{
  "n_layer": 15,
  "d_model": 384,
  "d_mlp": 1024,
  "activation": "swiglu",
  "rope_fraction": 0.25,
  "init_std_o": 0.00401,
  "beta2": 0.95,
  "lr_head": 0.00826,
  "doc_mask": true,
  "train_tokens": 899800000
}
Each number is 128 + 24 x the weight over its row's rms, rounded and kept within 0 to 255. Layers, rows and columns count from 0. The size above them is the row's rms in percent of the matrix's.

# layer 2 MLP gate, 1024x384, rms 0.103, rows 798-843, columns 240-287
size [101 117 105  96 100 103 100 101 106 102 102  98 105 106  99  94 108 104  95  95  91  99  96  94 106 103  99  97 104 103  85  98  98 101  99  92  96  95 103 102 103  96  96 108  99 101]
[[137 115 103  99 143 117 147  64 156 120 174  97 143 100 107 157 133 118 161  76  79 122 124 128 109  85 150  94 115 143 150 151 114 137 114 136 187 136 105 160  95 138 121 136 151 169 148 107]
 [101 111 143 118 132  87 119 127 146 126  93 144 152 151 147 168 123 102  93 138 122 115 146 111 126 135  74 133 109 113 121  67 138 152 181 165 127  89 145 128 148  94 119 147 117 154 107  95]
 [106 144 137 140 132 109 140 102 106 119 153 121 126 102 113 135 144 178 144 147  60 185  76 118  64 105 128 140 101 136 120 112 107  96 121 140 117 164 134 160 116 127  90 140 114  81 120 140]
 [128  91 142 108 143 123 117 131 107 115 113 164 147 149 115 120 123 137 184  80 128 109 104 131 136  91 143 137 136  88 112 101 109 109 120 132  84 140 108 138 135 141 116 160 132 154  85 110]
 [108 135 130 154 155 130 135 111 110 115 128 122 160  94 151 121 158 160 139 120 121 114 132 129 140 140 136 139 133  92 104 129 103 133 111 117 118 142 151 110 133 139 162 124 119  83 139 121]
 [155 136 138  81 138 159 169 113 121 146 134 145 139 176 123 125 146 122 105 153 114 121  89 116 150 120 138 139 145 139  66 121 122  95 162 125 157 132 126 130 133 160 168 145 127 168 105 100]
 [155 131 102 119 128 119 155 120 136 134 124 126 153 157  89 103 120 136 155 138 146 135 145 120 105 136 109 206 119 149 157 108 122 111 131 126 126 124 100 128 136 141 167 128 179 144 123 111]
 [103 102 120 108 135 106 163 116 116 118 145 165 166 121 100 149 166 149 153 103 169 125 133 148 160  97 123 121 106 108 119 123 106 103  92 164 134 184 130 121 129 155 117 117 148 139 118 155]
 [134 135 164 151 172 118 110 112 117  94 175 149 152 143  54 143 122 135 107 173 113 130  97 135  89 150 132  69 114 116 163 148 135 116  95 141 115 151 121 178 106 147  84 109 122 140 120 131]
 [140 147 105 151 118 112 123  76 138 119 131 133 160  90 180 112 105 136 135 129 100 130 143 111 116  99 111 129 100 175 143 126 117  90 125 150 109 152 114 106 112  88 121 147  96 138  83 120]
 [131 151 141 187 122 147 133 110 130 115  92 113 141 104 101 147 102 193 147 135 121 146 162 130 144 147 121  91 149  74 130 125 114 162 129  85 115 142 137 129 135 108 169 135  81 105 133  96]
 [118  91 184 140 131 127 122 168 169  83 154 131 163 166 136 153 109 125 144 173 112 133 146  83 157 185 154 136 123 149 133 115 131 152  98 139 143 136 117 134 122 114 151  90 120 117 120 131]
 [112 137 111 145 129  96 115  78 136 140 124 132 134 121 109 134  95 108 107 111 131 154 162 118 180 121 123 129 107 133 170 163 151 131  76 115 147 143 133  88 128 164 141 133 118 141 155 127]
 [146 114 135 145 135 137 143 124 163 108 127 102 119  63 159 115 139 110 140 124 137 118  94 119 105 166 139  79  85  69  85 106 135 162 152 125 152 133 164 103 128 155 142  90 165 128 137 139]
 [131 127 104 110 138  85 141 102 167 144 151 105 117  67 104 143 127 123 130 126  99 116 162 128 118 139 148 133 102  93 147 181 130 131 139 130 139 119 138 127 170 128 120 149  81 109 166 102]
 [159 145 150 112 116 111 166 118 131 141 145  72 117 137 157 153 104 150 153 132 110 103 112  90 106 131 123  78 127  60 116 119 138 105 176 134 112 137 168 177 157 158 121 136  85 137 145 114]
 [132 155 150 111 138 159 109 133 134 108 130  98 107  67 181 138 123  89 133 109 105  85 124 118 103 180 143 163  97  97 144 121 106 140 123 103 118 155 153 121 140 126 127 115 112  97  90 130]
 [153  91  98 149 124 141 131 143 153 112 111 117 177 110 153 167 145 125 130 131 142 122  90 148 144 151 159 124 147 160 143 135 122 144  76  89 102 114 133 143 126 144 142 125 132 127 115 110]
 [149 139 103 120 123 145 134 103 136 180 183 131 179 127 165 143 144 124 139 141 110 100 107 111  68 144  92 111  94 114 155  95  91 113 123  99 111 162  89 132 145 143  88 152 112 107 150 146]
 [146 103 114 162 128 125 141 131 153 123 161 170 188 117 134 131 100 121 107  85 142 181 147 145 140 145 135 164 165 125 131 105 124 130 141 108 162 132 126 142 127 112 157  84 112 157 164 145]
 [151 108 177 115 116 138 115  96 129 103 107 146 142 102 151 114 117 140 117 137 130 188 125 119 122  96 127 127  79 111 141  82 147 118 119 122 142 155 126 110 107 136 121 126 117 136 107 148]
 [146 111 165 162 174 101 137  93 119 157 133  97  73 127 179 155  98 123 139 128 189 111 113 128 165 180 129  97 124 148 118  88  99 119 135 117 183 143 150 131 113 120 178 121 115 116 104 113]
 [139 125 149 122 106  99 145 151 155 135 124 129 129  91 170 104 120 100 141 150 113 137 150 105 122 140 149  84 131 140 124  96 161 139 123 114 184 136 125 107 107 108 154 178 110 108 128 135]
 [124 122 135  99 155 111 141  94 166  76  96 158 132 128 146 112 129 142 131 176 143  97 115 104 114 122 156 143 155 128 137  92 149 161 116  90 114 121  79 136 123  97 150 129 109 127 108  91]
 [123 149 147 128 135 117 131 102 128 155 155 109 114 112 114 101 122 136 135 144 121 128 120 124 119  95 179 162 142 137 144 131 154 129 155 163 111 120 165 164  99 102 142 126 121 138 127 132]
 [152  72 150  76 151  92 124 135 120 135  97 134 132 113 129 151 136 147 134 154 116 107  89 139 152  86 152  82 147 138 175 143  97 111 193 158 125 102 101 191 137 126 117 144 138 122 118  87]
 [105 113 117 124 107 115 128 102 114 105  88 118 142 116 112 151 117 125 115 117 105 144  95  91 139 145 148 150 149 125 140  88 113 152 108 107 139  95 108 110  89 127 132 137 113 110 122 158]
 [143 147 130 117  94 160 174 104 126 100 126 113 143 140 119 162 119 129 166 128 113  96  99 144 150 139 171 123 145 126 148 109 103 132 128 156 129 129 128 144 138 209 137  95 151  95 129 110]
 [105  97 132 123 176 137 122 100 131 121 150  92  72 142 131 137 146 135 117 133 140 114 160 136 124 117 140 120 107 158 127 101 127 122 145 114 108 160 147 125 116 118  82 123 127 119 144 146]
 [128  97 135 120 161 124 116 117 106 110  82 114 140 118 114 112  99 159 159 161 107 145  85 159  92 123  90 127 117 131 120 118 110 104  99 119 157 114 119 173 144 125 121  90 123 139  96 108]
 [154 138 141 126 130 108  90 136 125 150 133 106 121 148 114 161 137 125 100 167 124 133 115 114 103 158 135 120 120 143 129 117 131 136 153  88 139 156 138 141 118 123 178 109 139 107  99 146]
 [ 95  77 103 116 126 108 105 155 115 112 113 126 149 119 172 115 145 166 148 132  82 127  97  72 159 154  92 152 138  99 134 119 155 123 102 152  78 141 156 106 162 120 141 129 151 171 113 134]
 [107 159 162 153  69 102 179  61 169  93 126 128 157 104  88 157 168 197 112 106 153 140  95 149 114 106 117 131  91 141 142 132 149 157 102 152 131  66 144 128 142 114 106 153 176 123 138 114]
 [109 177  81 121 141 155 136 122 127 148  74 121  95 121 129 155  78 195  90 128 127 129 134 155  86 116 153 113 119 120 121 120  93 112 105 127 149 155 119 152 124 129 117 125 116 119 130 108]
 [140 113 141 131 117 122 139 121  96 105 191 153 140 148  90 122 121 107 149 114 107 139 136 108 117 120  80  92 114 107 118 147 146 118 130 150 156 109 141 131 158 133 111  98 158  83 113  89]
 [170 167 169 108 136 114  96 131 126 129  86 149 159 128  89 119 131 149 150 120 115  63  83 115 108 130 103 144 166 125 107 107 123 151 145 132 121 135 129 137 163 178 136  88 128 147  88 133]
 [118 133 119 110 134 127 117 147 160  99 111 156 115 145 134 101  89 173 130 125 134 143 116 157 127 151 138 111 106 139 110 126 157 133 101 150  88  91 139 106 137 176 150 122 160 125 146 107]
 [138 172 102 123 141 150 158 104 124 146 129 109  89 100 108  99 133 154 130 128 144 103 105  89 183 153 107  95 129  81 127  81  74 134  88 101 135 102 123 105 102 157 134 150 144 102  95 128]
 [117 156 158 177 143  97 132 125  94 115 130 104 143 106  98 171  78 140 127  79 120 150 113 112 148 120  98 114 118 123 139 128 118 135 148 129 131 166  71 166 127 122 124 150 108 113 176 148]
 [153 147 164  97 139 132 100  81 137 110 137 110 144 106 146 106 102  91 131 158  77 122 133 170 129  99 138 114  93 149 123  66 117 140 123 123 122 140 182 129 120 136  91 120 140  98 142  72]
 [107 117 122 149 117 127 139 118 106 117 110  60 121 119 121 138 152 162 128 127 134 159 141 137  98 125 112 139 100 147 165 163  85 128 126 107 164 125 111 143 140 153 123 165 143 112 165 128]
 [122 123 157 140 163 135 101 113  90 125 135 113  96 153 124 150  97 144 175 141  97 112 117 109 138 135 152  99 138  71 145 109  72 102 129 103 114 175 125 162 103 115 123 115 145  96 134 121]
 [141 159 134 125 135 189 125 131  92 162 126 137 129 173 176 118 128 104 161 114 137 111 134 143 136  95 126 146 169 138 103 124 133 150 154 123 133 143  97 153 153 158 160 107 191 111 119 132]
 [154 171 123 132 119 108 130 103 120  96 134 120 114  98 113 153 134 115 114 103 120 131  87 103 158 130 117 101 145 130 100 127 102 143 171 119 142 120 160 128  99 128 124 125 113 121 127 138]
 [129 135 147 117 129 129  99 112 106 114 146 132 110  71 133 117 146 144 119 101 103 110 130  98 103 153 109 149 114 151  93 144 172 150  88 167 119 123 175 136 115 150 108 117 108 123  98 109]
 [171 159 120 140 203  83 105 136 137 127  98 126 116 126 160 124 152 120 143 133 141 129 195 156 107 129  62 152 145 104 151 135  80 155 104 149 135 173 156 127 132 143 143 115 154 118 103 148]]
# layer 2 MLP up, 1024x384, rms 0.0962, rows 798-843, columns 240-287
size [ 99 116 111 105  99  97 106 102 106 103 103  98  95  92 108 100  97 101  91  96  97 102 101  96 111 102 105  93 108 112  88 101 107 109 100  96 103  98 101 107 101  96 100 100 105 102]
[[123 107 161 160 127 160 108 171  65 155 109 131 113 122 131 111 123 102  91 155 153 104  99 138 131 148  71 154 133 130 158 107 105 135  80 108  96 126 111 116 115 152 160 113 107 106 154  98]
 [106 137 126 123 158 108 134 156 122 125 119 126 122  91 134 167  94  93  75 174 108 124 120 156 123 125 170 128 141 138 145  69 123 128 110 133 139 116 159 136 162 124 143  97  81 144 109 100]
 [112 167 132 119 108 139 148  76 144 116 141 124 166 105 107 143 116 130 138 145 167  94 106 106 127 128 120 117  86 146 119 124 120 133 130 159 112 147 135 115  84 173 127 136 167 134 120 151]
 [109 167  97 158 100 134 172 136 131 138 121 124 112 113 111 115 159 154  85 156 159 114 143 129 128 185 149 123 101 143 162 122 134 135 136 118 157 171 136  89 131 135 152  98 118 110 132 156]
 [164 115 106 116 127 149  91 160  89 173 109  95 165  77 150 127 102  97 134 122 144 114 141  95 110  95 148  84 111 130  69 128 139 127 152 132 123 117 140  87 147 133  81 162 147 165 131 144]
 [120 135 131 142 113  87 105 109 122 112 160 138 144 162 112  97 168 102 135 132 153 110  84 124  46 132 103 112 106 161 153 149 106 151 121 115 161  89 174 103 171 117 128 137 154 128 110  87]
 [142 143 108 107 100  89 103 127 103 150 143 146 140 157 114 136  93 165 152 130 141 129 116 137 156 157 119 143 117 133 145 136  87 142 134 141 143  91 143  97 115  77 129 123 116 163 151 138]
 [114 126 116 147 139 113 159 102 156 101 150 120 165 148 117 129 157 152  79 137 133 140  49 110 129 114  62 127 118 121 119 119  98 135 104 140 126 111 149 120  92 121 118 160 105 172 129  94]
 [103 126 172 160 134 141 121 164 147 132 114 154 108 123 122 145  81 160 130  97 144 139 130 100 152 116 148 111 132 118 132  84 116 135 143 113 126 119 124 130 155 136 119 140 118  69 118 136]
 [111 105 133 131 146 103 134 151 119 109 179 109 163 129 122 133 136 131 144  89 119 139  91 102 129 160 157 145 134 141 129 162  94 119 119 105 110 148 138 114 118 130 155 149  80 103 136  97]
 [ 98 156 103 128 159  79 140  86 158 136  91 126 138 125 162 150  68 118 107 147  98 110 164 161 112 111 162 114 127  81 105 154 114 117 120 145  98 113 132 107 128 152 146  98 131  95 125 150]
 [154 149  91 150 194 158  97 128 132 180 157 101 143 156 151 105 123  78 105 124 165  99 115 111 145 100 132 132 128  92 138 127 126 119  92 112 129 139 141 118  88 142 103 130 126  77 143 153]
 [117 151 103 150 138 167 102 174 105 165 131 172 159 105 187  98 164 107 133 153 139  77 156 115 127 142  89  78 126 132 166 148 128 155 124 118  99  82 145 146 125 163 154 136 149 131  88 103]
 [132 143 107 161 143 148 143 174 135 141 100 127 128 199  69 177 114 129 127 125 151 112 125  94 129  97 128 123 164 157 135 140 104 106 101 167 155 131  80 137 139 152 110 129  99 131 117 157]
 [115 151 142 101 109 127 149 105 120 137 158 162 125 108 166 151 106 151 107 107 123 122 142 173 105 144 109 146 102 102 108 111 137 118 145 104 166 169 109 136 131 174 145 150 101 134 101 172]
 [114 148 128 136  96 132 135  89 102 126 164  98 118 145 148 163 131 115 149 122 120 191  81 107 113 108 129 139 136 138 133 105 120 109 110 148 167 147 151 155 152 112 141 143 132 116 126 132]
 [102 147 109 120 113 104  70 120 187 148 133 139 146 154 111 112 115 138 139 142 144 140 148 170 100  78 135 100 135 142 140 117 113 129 140 174 166 107 116 158 143 151 126 157 167 106 138 116]
 [ 80 106 132 110 100 159 142  99 120 144 110 156  87 165 124  67 146 172 124 166 121 154 159 120  84 145  56  98 117 114 112 123 121 100  99 161 155 115 112 114  79 109 118 148 125 127 129 120]
 [171 141 122 138 131 134 152 118  88 153 116 110 136 165 151 126 168 145 111 118 154 134 168  94  95 134 113 119 121  90 116 132 135 110 103 118 154  98 126 120 122 154  96 114 142 134 129 141]
 [112 152 134 166 132 105 128  79 130 124 115 121  92 112 156 161 150 160 126 162 111  83 122 113 156 146 152 122 102  75 129 121 101 143 117 131 147 130 134 106 145 165 113  94 152 107 105 125]
 [ 98 127  97 113  90 142 127  93 137 105  89 125 170 130 133 163 140 138 133 153 109 108 123 152 146 112 148  96 118 118 133 136 124 139 127 108 120 132 117 151 160 162 108  82 145 101 158 109]
 [122 179 103 113 154 138  94 106 156 126 105 111 130 158 134 130 130 134 122 138 154 146 180 183 149 104 122 147 139 145 121 100 134 170  88 132 155 159 144 126 125 107 106 122 139  95 112 175]
 [106 173 104 142  69 125 141 104 146 139 128 112 161 182 111 148 145 146 142 169 164 137 129 151 156 126 135 104  80 130 135 155 101  97 143 115 104 154 149 112  97 119  94 118 138 142 120 144]
 [ 81 169 104 110 100 141  92 113 176 114 140 144 163 128 163 144 121 143 162 139 107 116 118 132 113 114 158 152 125 131 140  99 149 144 144 119 115 131 150 154 119 129 123 131 136  92 140 100]
 [155 121 101 138 105 152 150 164 140 143 124 132 118 104 145 102 140 108 158 117 106 117 113 113  66 125 171 120 110 115 113 122 100 141  91 100 106 140 133 170 128 177  89 111 122 159 136 145]
 [ 78 117 109 143 103 145 146 202  91 153 112 145  92 135 115  90 109 110 173 125  95 151 117 150  62 133  90  91  86 182 141 143 136  90 188  98 126 134 117 125 122  88 128 127 124  63 136 150]
 [126 111 134  92 150 162 113  54 110 102 101 100 157 125 103 167 128 142 143 118 106 151 176 124 133 117 161 103 161  98 170  67 130 100 135 160 137  84 100 151 117 143 143 137 114 118 173 136]
 [104 112 120  91 139 119 108 121 193 167 140 137 126 137 105 124 137 111  85 119 158 116 135 124 118 122  92 150 166 146 152 123 102 153  75 146 160 118 138 127  80 119 105 154 105 145 170 160]
 [122 144 114 130 127 187 105 150 102 135 127 112  89 103 159 137 138  91 147 109 151 114 133  99 138 121 125 161 144 136 112 101  85 140 131 162 148 135 111 133 111 128 115 131 141 149 152 158]
 [112 152  90 115  96 110 186 123 172  94 149 130 117 179 136 117 181 123  83 151 150 132 102 123 106 144 146 143 105 133 142 158  91 188 137 152 134 121 128 139 134 107 127 144 124 163 102 136]
 [ 86 121 114 124 117 113 119 125 118 108 135 164 157 131 146  96 136  70 124 118 144 128 110 146 142 121 105 114 138 147 167 120 101 136  97 161 143 106  91 130 130 122 100 117 124 139 157 115]
 [158  92 132 131 145 113 167 110 140 116 187 156 172 143 111 102 138 126 136 152 145 137 177 161 166 107 145 141 125 157 108 100 111 153 106  92 141 146 116 108 140 164 104  77 107  99 151  76]
 [141 102 102 189 154 150 126 140 118 104 141 149 125 111 154  86 122 103 148 156 140 110 135 151 143 138 133 131 155 145 136 146 113 129 167 158 100 170 205 118 104 129 150 101  99 148 123 103]
 [115 131 124 148 132 126 147 122 109 133  99 129 152 105 122 103 164 119 114  99 130 144 139 113 110 118 157 143 103 120 180 164 121  99 129 135 135 154 104  62 141 148 175 135 136 137 102  91]
 [143 101 109 142 125 114  80  87 147 113 109 116 177 136 122 136 122 169 131 124 124  93  83 144 143 109 120 145 142 116 124 135 165 117 138 172 147 150 164 109 132 158 148 113 140 130 108 149]
 [105 139 127 121 104 122 147 147 133 170 134 140 159  95 122 101  68 127 130 146 140 122 190 155 165 149 130 129 118  74 142 120 160 156  90 116 160 129 132  84 106 167 144  91 148 113 121 112]
 [111 133  99 112 115 128 154 122 156 134 175  78 100 116 158 133 116 140 105 125 134 149 142 115 109  90  72 128 104 148 110 140  77 124 100 161  88 188 135 128 169 134 105 130  90  84 106 149]
 [170 153 106  85  91 131 107 141  99 128 116 102 134 101 150 126 127 101 126 133 105 123 157 129 118 135 127 121 159 103 139 124 128 129 137 105 156 147 151 130 117 106 122 168 118 164 110 171]
 [115 150 150 159 109 100 138 165  72 166 140 104 162 151  79 104 152 103 135 111 108 179 138  82 152 147 133 141 135 174 166 106 127 124 131 102 100 108 101 137  90 141 153 149 151 135 167 111]
 [133 131 126 115  78 188 174 120 127  88 133 128 121 122 143 113  99 120 127 146 118 123 177 103 171 116 119 193 109 119 133 119  94 126 121 103 114 123 114 121 116 129 124  91 157 138  97 142]
 [122  94 100  73 114 145 116 114 110 113 165 117 125 133 127 119 160 138 135 148 123 138 120 167 155 111  90 172 125 131 117 161 146 120 137 116 174 116 147 104 154 119 120 150  85 177 125 128]
 [176 166 179  94 114 125 170 139 110 108 127 142 132 135 124 124 122  79 139 127 111 118 135 167 135  90 100 134 136  86 131 137 133  95 128 136 146 126 132 134 136  90 141 151 137 115 147 120]
 [100 103 160  92 134 167 121 105 120 151 114 136 132 128 109  94 138 153 163 127 147 113 132 128 171 136 177 144 182 132  87 120 148 150 137 155 124 164 156 127 133 145 126 109 163  93 109 159]
 [ 95 148 118 167  80 152 104  79 126 169  79 130 158  99 111 123 184 154 135 106 136 125 123 148 125 101 111 112 121 175 116  66 140 119 160 139 147 150 133  94 113 113 143 154 139  94  70 130]
 [187 145 146 162 179 151 154 163 156 123  95 191  99 147  72 143 131 147 162 122 141 164 137 116 136  73 112 116 155 184 155 165 109 128 119 145 131  89 128 160 109 119 136 159 114 101 156 159]
 [116 130 170 103 121 173 138 126  83 183 152 108 155 135  96 157 110 116 153 131 119 141 134 153 108 113 125 132 109 117 144 118 126 147 105 132 141 134 106 115 143 143  84 142 110 144  87 106]]
# layer 2 MLP down (transposed), 1024x384, rms 0.091, rows 798-843, columns 240-287
size [ 96 113 111  99  98  88  99 108  97  94 105  98  98  92  99  98  97  98  94  98  98  99  93  89 110 100 101  91 108 107  91 103 102 100  98 102  97 102 104 103 102  96  96 100  94 102]
[[ 86 103 107 164  97 152 111 168 108 155 123 140  82 130 127 111 115 153 111 164 133 101 124  84 145 161 106 153 153  92 159 145 117 163 129 124 103 145  96 114 110 112 122 129 137 145 106  85]
 [108 125 105 139 144 145 146 147 133 132 137 154 146 105 130 173 106 122 130 163 117 124 147 146 133 131 174 168 131 126 109 119 151 170 142 120 126 128 165 159 128 111 111 110 113 140 170 101]
 [114 132 123 133 134 100 160 112 164 106 141 132 145 109 123 137 101 123 171 169 144 144 112 125 140  90 159 114  95 120 134  96 128 115 155 112 162 131 161 146 101  91 136 145 169  76 128 148]
 [131 126 128 147 130 125 102 134 172  76 123 108 103 132 104 145 162 169  86 126 138  81 118 103 139 141 104 142 139 163 143 114 132 181 123  78 157 105 117 112 140 118 117 131 132 115 129 145]
 [136 111 130 136 117 202 137 126 104 150 161  91 178 129 154 125 139 165 141 157 162  86 134 121 150  91 116 139 112 114 140 130  79 131 110  72 111 136 130 109  70 130 132 107 114 130 138 133]
 [141  96 149 101 109 149 136  92 102 121 158 134 110 116 114 157 126 149 198 101 118  93 127 106 118 131 103 129 154 166 125 116 106 129 160 144 137 116 138 141  94 127 106 108 124 153 140 173]
 [ 75 162  95 124 122 156 163 118  91 143 156 130 128 171  78 132 107 118 104 119 107 120 104  99 107 174 111 138 133 117 119  98 125 157 118 189 124 113 138 141 125  72 138  94 136 123 133 149]
 [118 114 117 141 135 143 102 129 122  83 142 122 107  93 132 182 106 118 133 163 103 116 129 176 122 135  90 125 143 122 132 104 133 117 115 103 119 170 130 194 119  97 148 141 119 155 135 114]
 [190 109 135 127 151 135 107 108 130 156 171 117 122 128 139 128 183  86 151  91  95 156 144 106 108 117 129  96 141 117 132 130 156 121 164 125 165 143  67 109 148 135  97 149 143  96 159  98]
 [ 96 124 133 136 125 154 132 111 105 141 147 142 127  98 141 103 157 159 133  86  94  91 116 112 123 135 163 139 122 123 115 145  95  94 104 153 129 134 138  98  90 162 125 136  95 138 178  85]
 [154 124 167 123 142 112 140  93 180 133  91  93 122 145 150 163 131 157 145  97 134  82 191 103 135 139 112 110 139 106  91 125 127 113 118  99 125 135 119 115 128 108 159 127 102 116 123 140]
 [150 139 110 165 127 161 141 118 111  91 141 156 135 129 149 118 122 106 111 138 116  99 107 116 110 111 130 120 124 125  96 107 100 115 100 137 110 112 112 143  42 119 135 110  80 123 133 199]
 [ 72 132  65 129 108 139 119 145 125 125  80 155 148 105 165 157 122 114 115 165 100 133 182 133  92 130 114  98 154 125 120 164 116 155 115 151 119  95 166 163 108 118 161  80 161 170 110  95]
 [128 134 142 148 163 127 126 136 160 142 140 105 163 123 115 150  83 121 106 116 170 138 120 134 102 108 111 102  85 100  89 125 122 141 126 106 130 137 151 165  97 130 128 119 142 167 162 154]
 [119 129 115  92 149 143 119  76 129 119 149 173 125  94 157 156  50 133 115 159 156 159 136 158 142 121  88 118 134 114 153 142 150 123 139 106 130  74 160 122 116 142  94 146  83  89  87  89]
 [156 149  98 150 127 132 114 148 120 159 134 135 103 135 131 129 149  93 119 113 122 188 129 114 124 109 104 143 132 156 107 109 109 116 108 107 107 131 110 150 168 111 131 170  71 115  86 100]
 [133 123 129 122 134 121  94 146 167 103 103 140 132 131 146 139 125 153 127  96 182 112 138 125 125 141 127 137 126 107  89  83  97 144 120 134 129 143 154 168 102 130 135 154 136 137 162 165]
 [112 122 160 134 118 171 156  89 128 124 111 130 136 158 105 142 131 147 117 132 135 106 152 142 149 152 172 151 141 105 147  67 125 135  92 114 165 161 101 145  97 101 125 142 148 104 133 131]
 [151  89 164 126 124 126 122 149 144 162 100 129 127 160 167 157 132 156 125 112 123 204 133 115 130 128  81 106 125 121 117 148 134 109  87  96 139  96  84 106 149 130 106 107  64 120 139 110]
 [113 146 121 136 115 112 101 143 164 120 132 153 130 119 136 128 125 143  91 115 138 135 153  70 115 128 123 124 148 152 126 134 104 149 107 123 140  97 122 137 178 139 115 171 134 105 110 101]
 [130 124 144 131 126 151 157 115 131 100  98 146 129 113 145 128 109 142 158  82 119 130 142 154 114 123 115 102 114  96 132 102 167  79 105 179 128 112 111  75 151 137  72 142 140 128  95 116]
 [140 167 109 120 151 115 127 172 169 162 125 131 166 140 117 182 107 111 135 176 161 137 155 117 140 157 133 120 140 163 131  97 114 133  92  84 121 159 140 171 115 131 147 126 148 143 139 142]
 [153 109 168 121 117 124 136 170 150 147 130 165 125 130 108 124 102 120 120 146 127 125 110 118 106 119 124 146 118 145 161 147 104 133  58 129 130 116 130  86 125 143 152 145 175 118 125  80]
 [118 155 134 124  72 145  99 136 104  88 159 129 138 132 132 128 125  76 138 106 111 134  91 128  90 150 171 174 121 130  87  97 161 143 137 118 143  96 155 146 135 123 133 126 125 152 109  85]
 [173 158 147 159  94 140 102 142  98 165 120  92 103  91 146 149 149 146 130 134 121  99 146  93  80  74 149 140 102  93 143 125 113 129 123 158 110 141 113 130 122 155 119 130 133 143 127 176]
 [130 162 128 192 132 107 132 130 161 130 135  97 113 130 129 109 136 149 107 146 160 107 133 105 151 151 147 117 108 112 114 181 177 151 118 140 112  98 161  63 167 104 138 111 116 101 114 159]
 [149  95 117  97 136 169 128 123 141 142 150 132 135 150 113 155 152 133 136  93 139 121 161 181 104 200 125 105 146 165 173 114  78 134 100 100 145 134 102 124 125 145 150 139 139 106 120 156]
 [122 103 115 131 126 101  77 130 158 191 148 126 126 143 121 108  99  81  72 127 168 167 174 123 150 138 124 157 136 138 142 112 117 126 135 121 153 145 159 104 104  84 117 151 151 133 130 155]
 [137 171 112 105 133 125  40 163 126 141  89 116 111 111 165 147 122 130 149 131 154 117 126 138 118 201 142 158 148  84 145 118 132 109 127  84 114 152 117 143  93 126 154  95 114 137 131 138]
 [111 150  95 122 103 168 163 106 139 113 162 137 114 141 125 150 149  83 121 106  98  94 129  88 136  95 116 143 136 137 131 147 150 162 143 137 119 134 113 129  97  89 138 149 115 131 150 130]
 [140 138  96 143 124 135 102 124 117 128 121 142 132 147 136 105 169  97 151 144  84 122 153 116 107 104 111 105 149 150 132  99 101 164 110 173 146 112 145 146 102 145 137  80 115 110 142 142]
 [121  99 121 132 137 125 105 129 149 107 123 125  98 100  63 130 140  94 110 137 113 130 129 147 130 110 159 137 114 134 164 105 152 141 105 144 107  96 133 134 145 116 155  85 108 107 137 109]
 [116  71 149 156 151 112 118  92  95 121 104 167 155 145 127 122 116 133 144 129 139  57 132  93 180 119 127 157 131 139 138 102  97 159 146 156 161 117 150 119 122 110 113 151 133 120 131 143]
 [184 149 116 129  91 103 138  97 160 107 117 125 137  89 121  98 119 125 103 100 109 134 136 107 102 153 103 119 155 123 173 174 100 166 139 197 149 133 139 136 135 135 149 138 139 184 132 146]
 [125  70 123 149 144 138 105 109 156 158 156 123 152 139 133 117 167 144 122 116 109 124 112 100 106 153 118 136 149 147 114 115 150 137 107 144 111 159 127 112 119 126 156 119 114 121 167 130]
 [132  81 138 122 108 139 150 161 116 136 152 140 135 112  95 133 127 151 112 109 153 104 148 140 171 145 133 119 150 114 124 135 158 157 116 122 105 135 131 136 170 127 120  92 127  95 155 115]
 [129 145 157  98  88 123 176 134 127 140 164 130 104 113 153 156  85 119 109 125 138 172 130 115 117 117 102 129 123 145 129 121 108 127  75 123  90 135 167 142 103 116 111 109 114 118 141 134]
 [133 164 151 116 116 135  91 124 108 180 122  93 152 113 155 135 128 111 124 148 121 164 150 127 148 116 114 157 179  74 125 164 169 169 127 158 129 103 111 162 108  99  95 157 112 136 117 149]
 [125 122 122 145 156 146 137  92 161 162 158 158 114 150 114 132 134 113 108  91 137 143 150 129 168 134 116 132 131 143 155 102 138 154 113 101 109 152 105 144 147 141 146 134  74 127 132 105]
 [152 193 113 124 116 158 155 130 116 107 124 118 107 120 144 142 150 142 149 118 199 130 156 135 143 121 190 186 146 146 123 116 131 129 103 132  98 105 116 123 130 113 163 120 121  95 137  94]
 [ 93 124 133 134 133 127 130 142 138 126 120  84 104 100 191  76 115 140 179 137 151 133 122 159 130 165 140 124 147 158 109 107 140 101 160 107 100 117 131 161 170 136  98 161 105 132 103 127]
 [115 133 126 158 129 124 171 114  96  95 113 138 137 146 120 112 144 115 108 136 130 100 130 139  69 122 125 152 129 125  97 170 141 166 122 114 128 114 127 132 137  87 131  91 156 156 167 133]
 [134 115 124 111 129 150 187 158 120 143  97  86 152 105 129 126 139 124 123 126 116 160 115 137 152 137 127 144 116 121 150 113 129 153 104 146 172 154 154 107 159 101 190 151 148 147 132  79]
 [ 97  99  89 129  68 153 138 111 106 139 137 100 116  87 125 135 168  97 114 148 118 120 153 137 109 101 107 109  91 154 130 142 148 143 133 120 134 119 158 114 107  77 151 169 138  87 125 159]
 [161 163 113 127 129 110  99 165 153 103 159 140 132 127 149 156  96 128 120 143 114 124 129 118 115 149 109 125 106 102 126 134 138 101 164 138 133 174 100 130 102 121  74 143  98 127 125 148]
 [133 150 158 174 126 186 139 135  66 150  95 155 109 162  67 145 134  63 131 140 141 108 158 130  96 124 118  90 128 128 124 155 127 134  97 177 110 172  84 141 161 128 113 153 112 130 112 153]]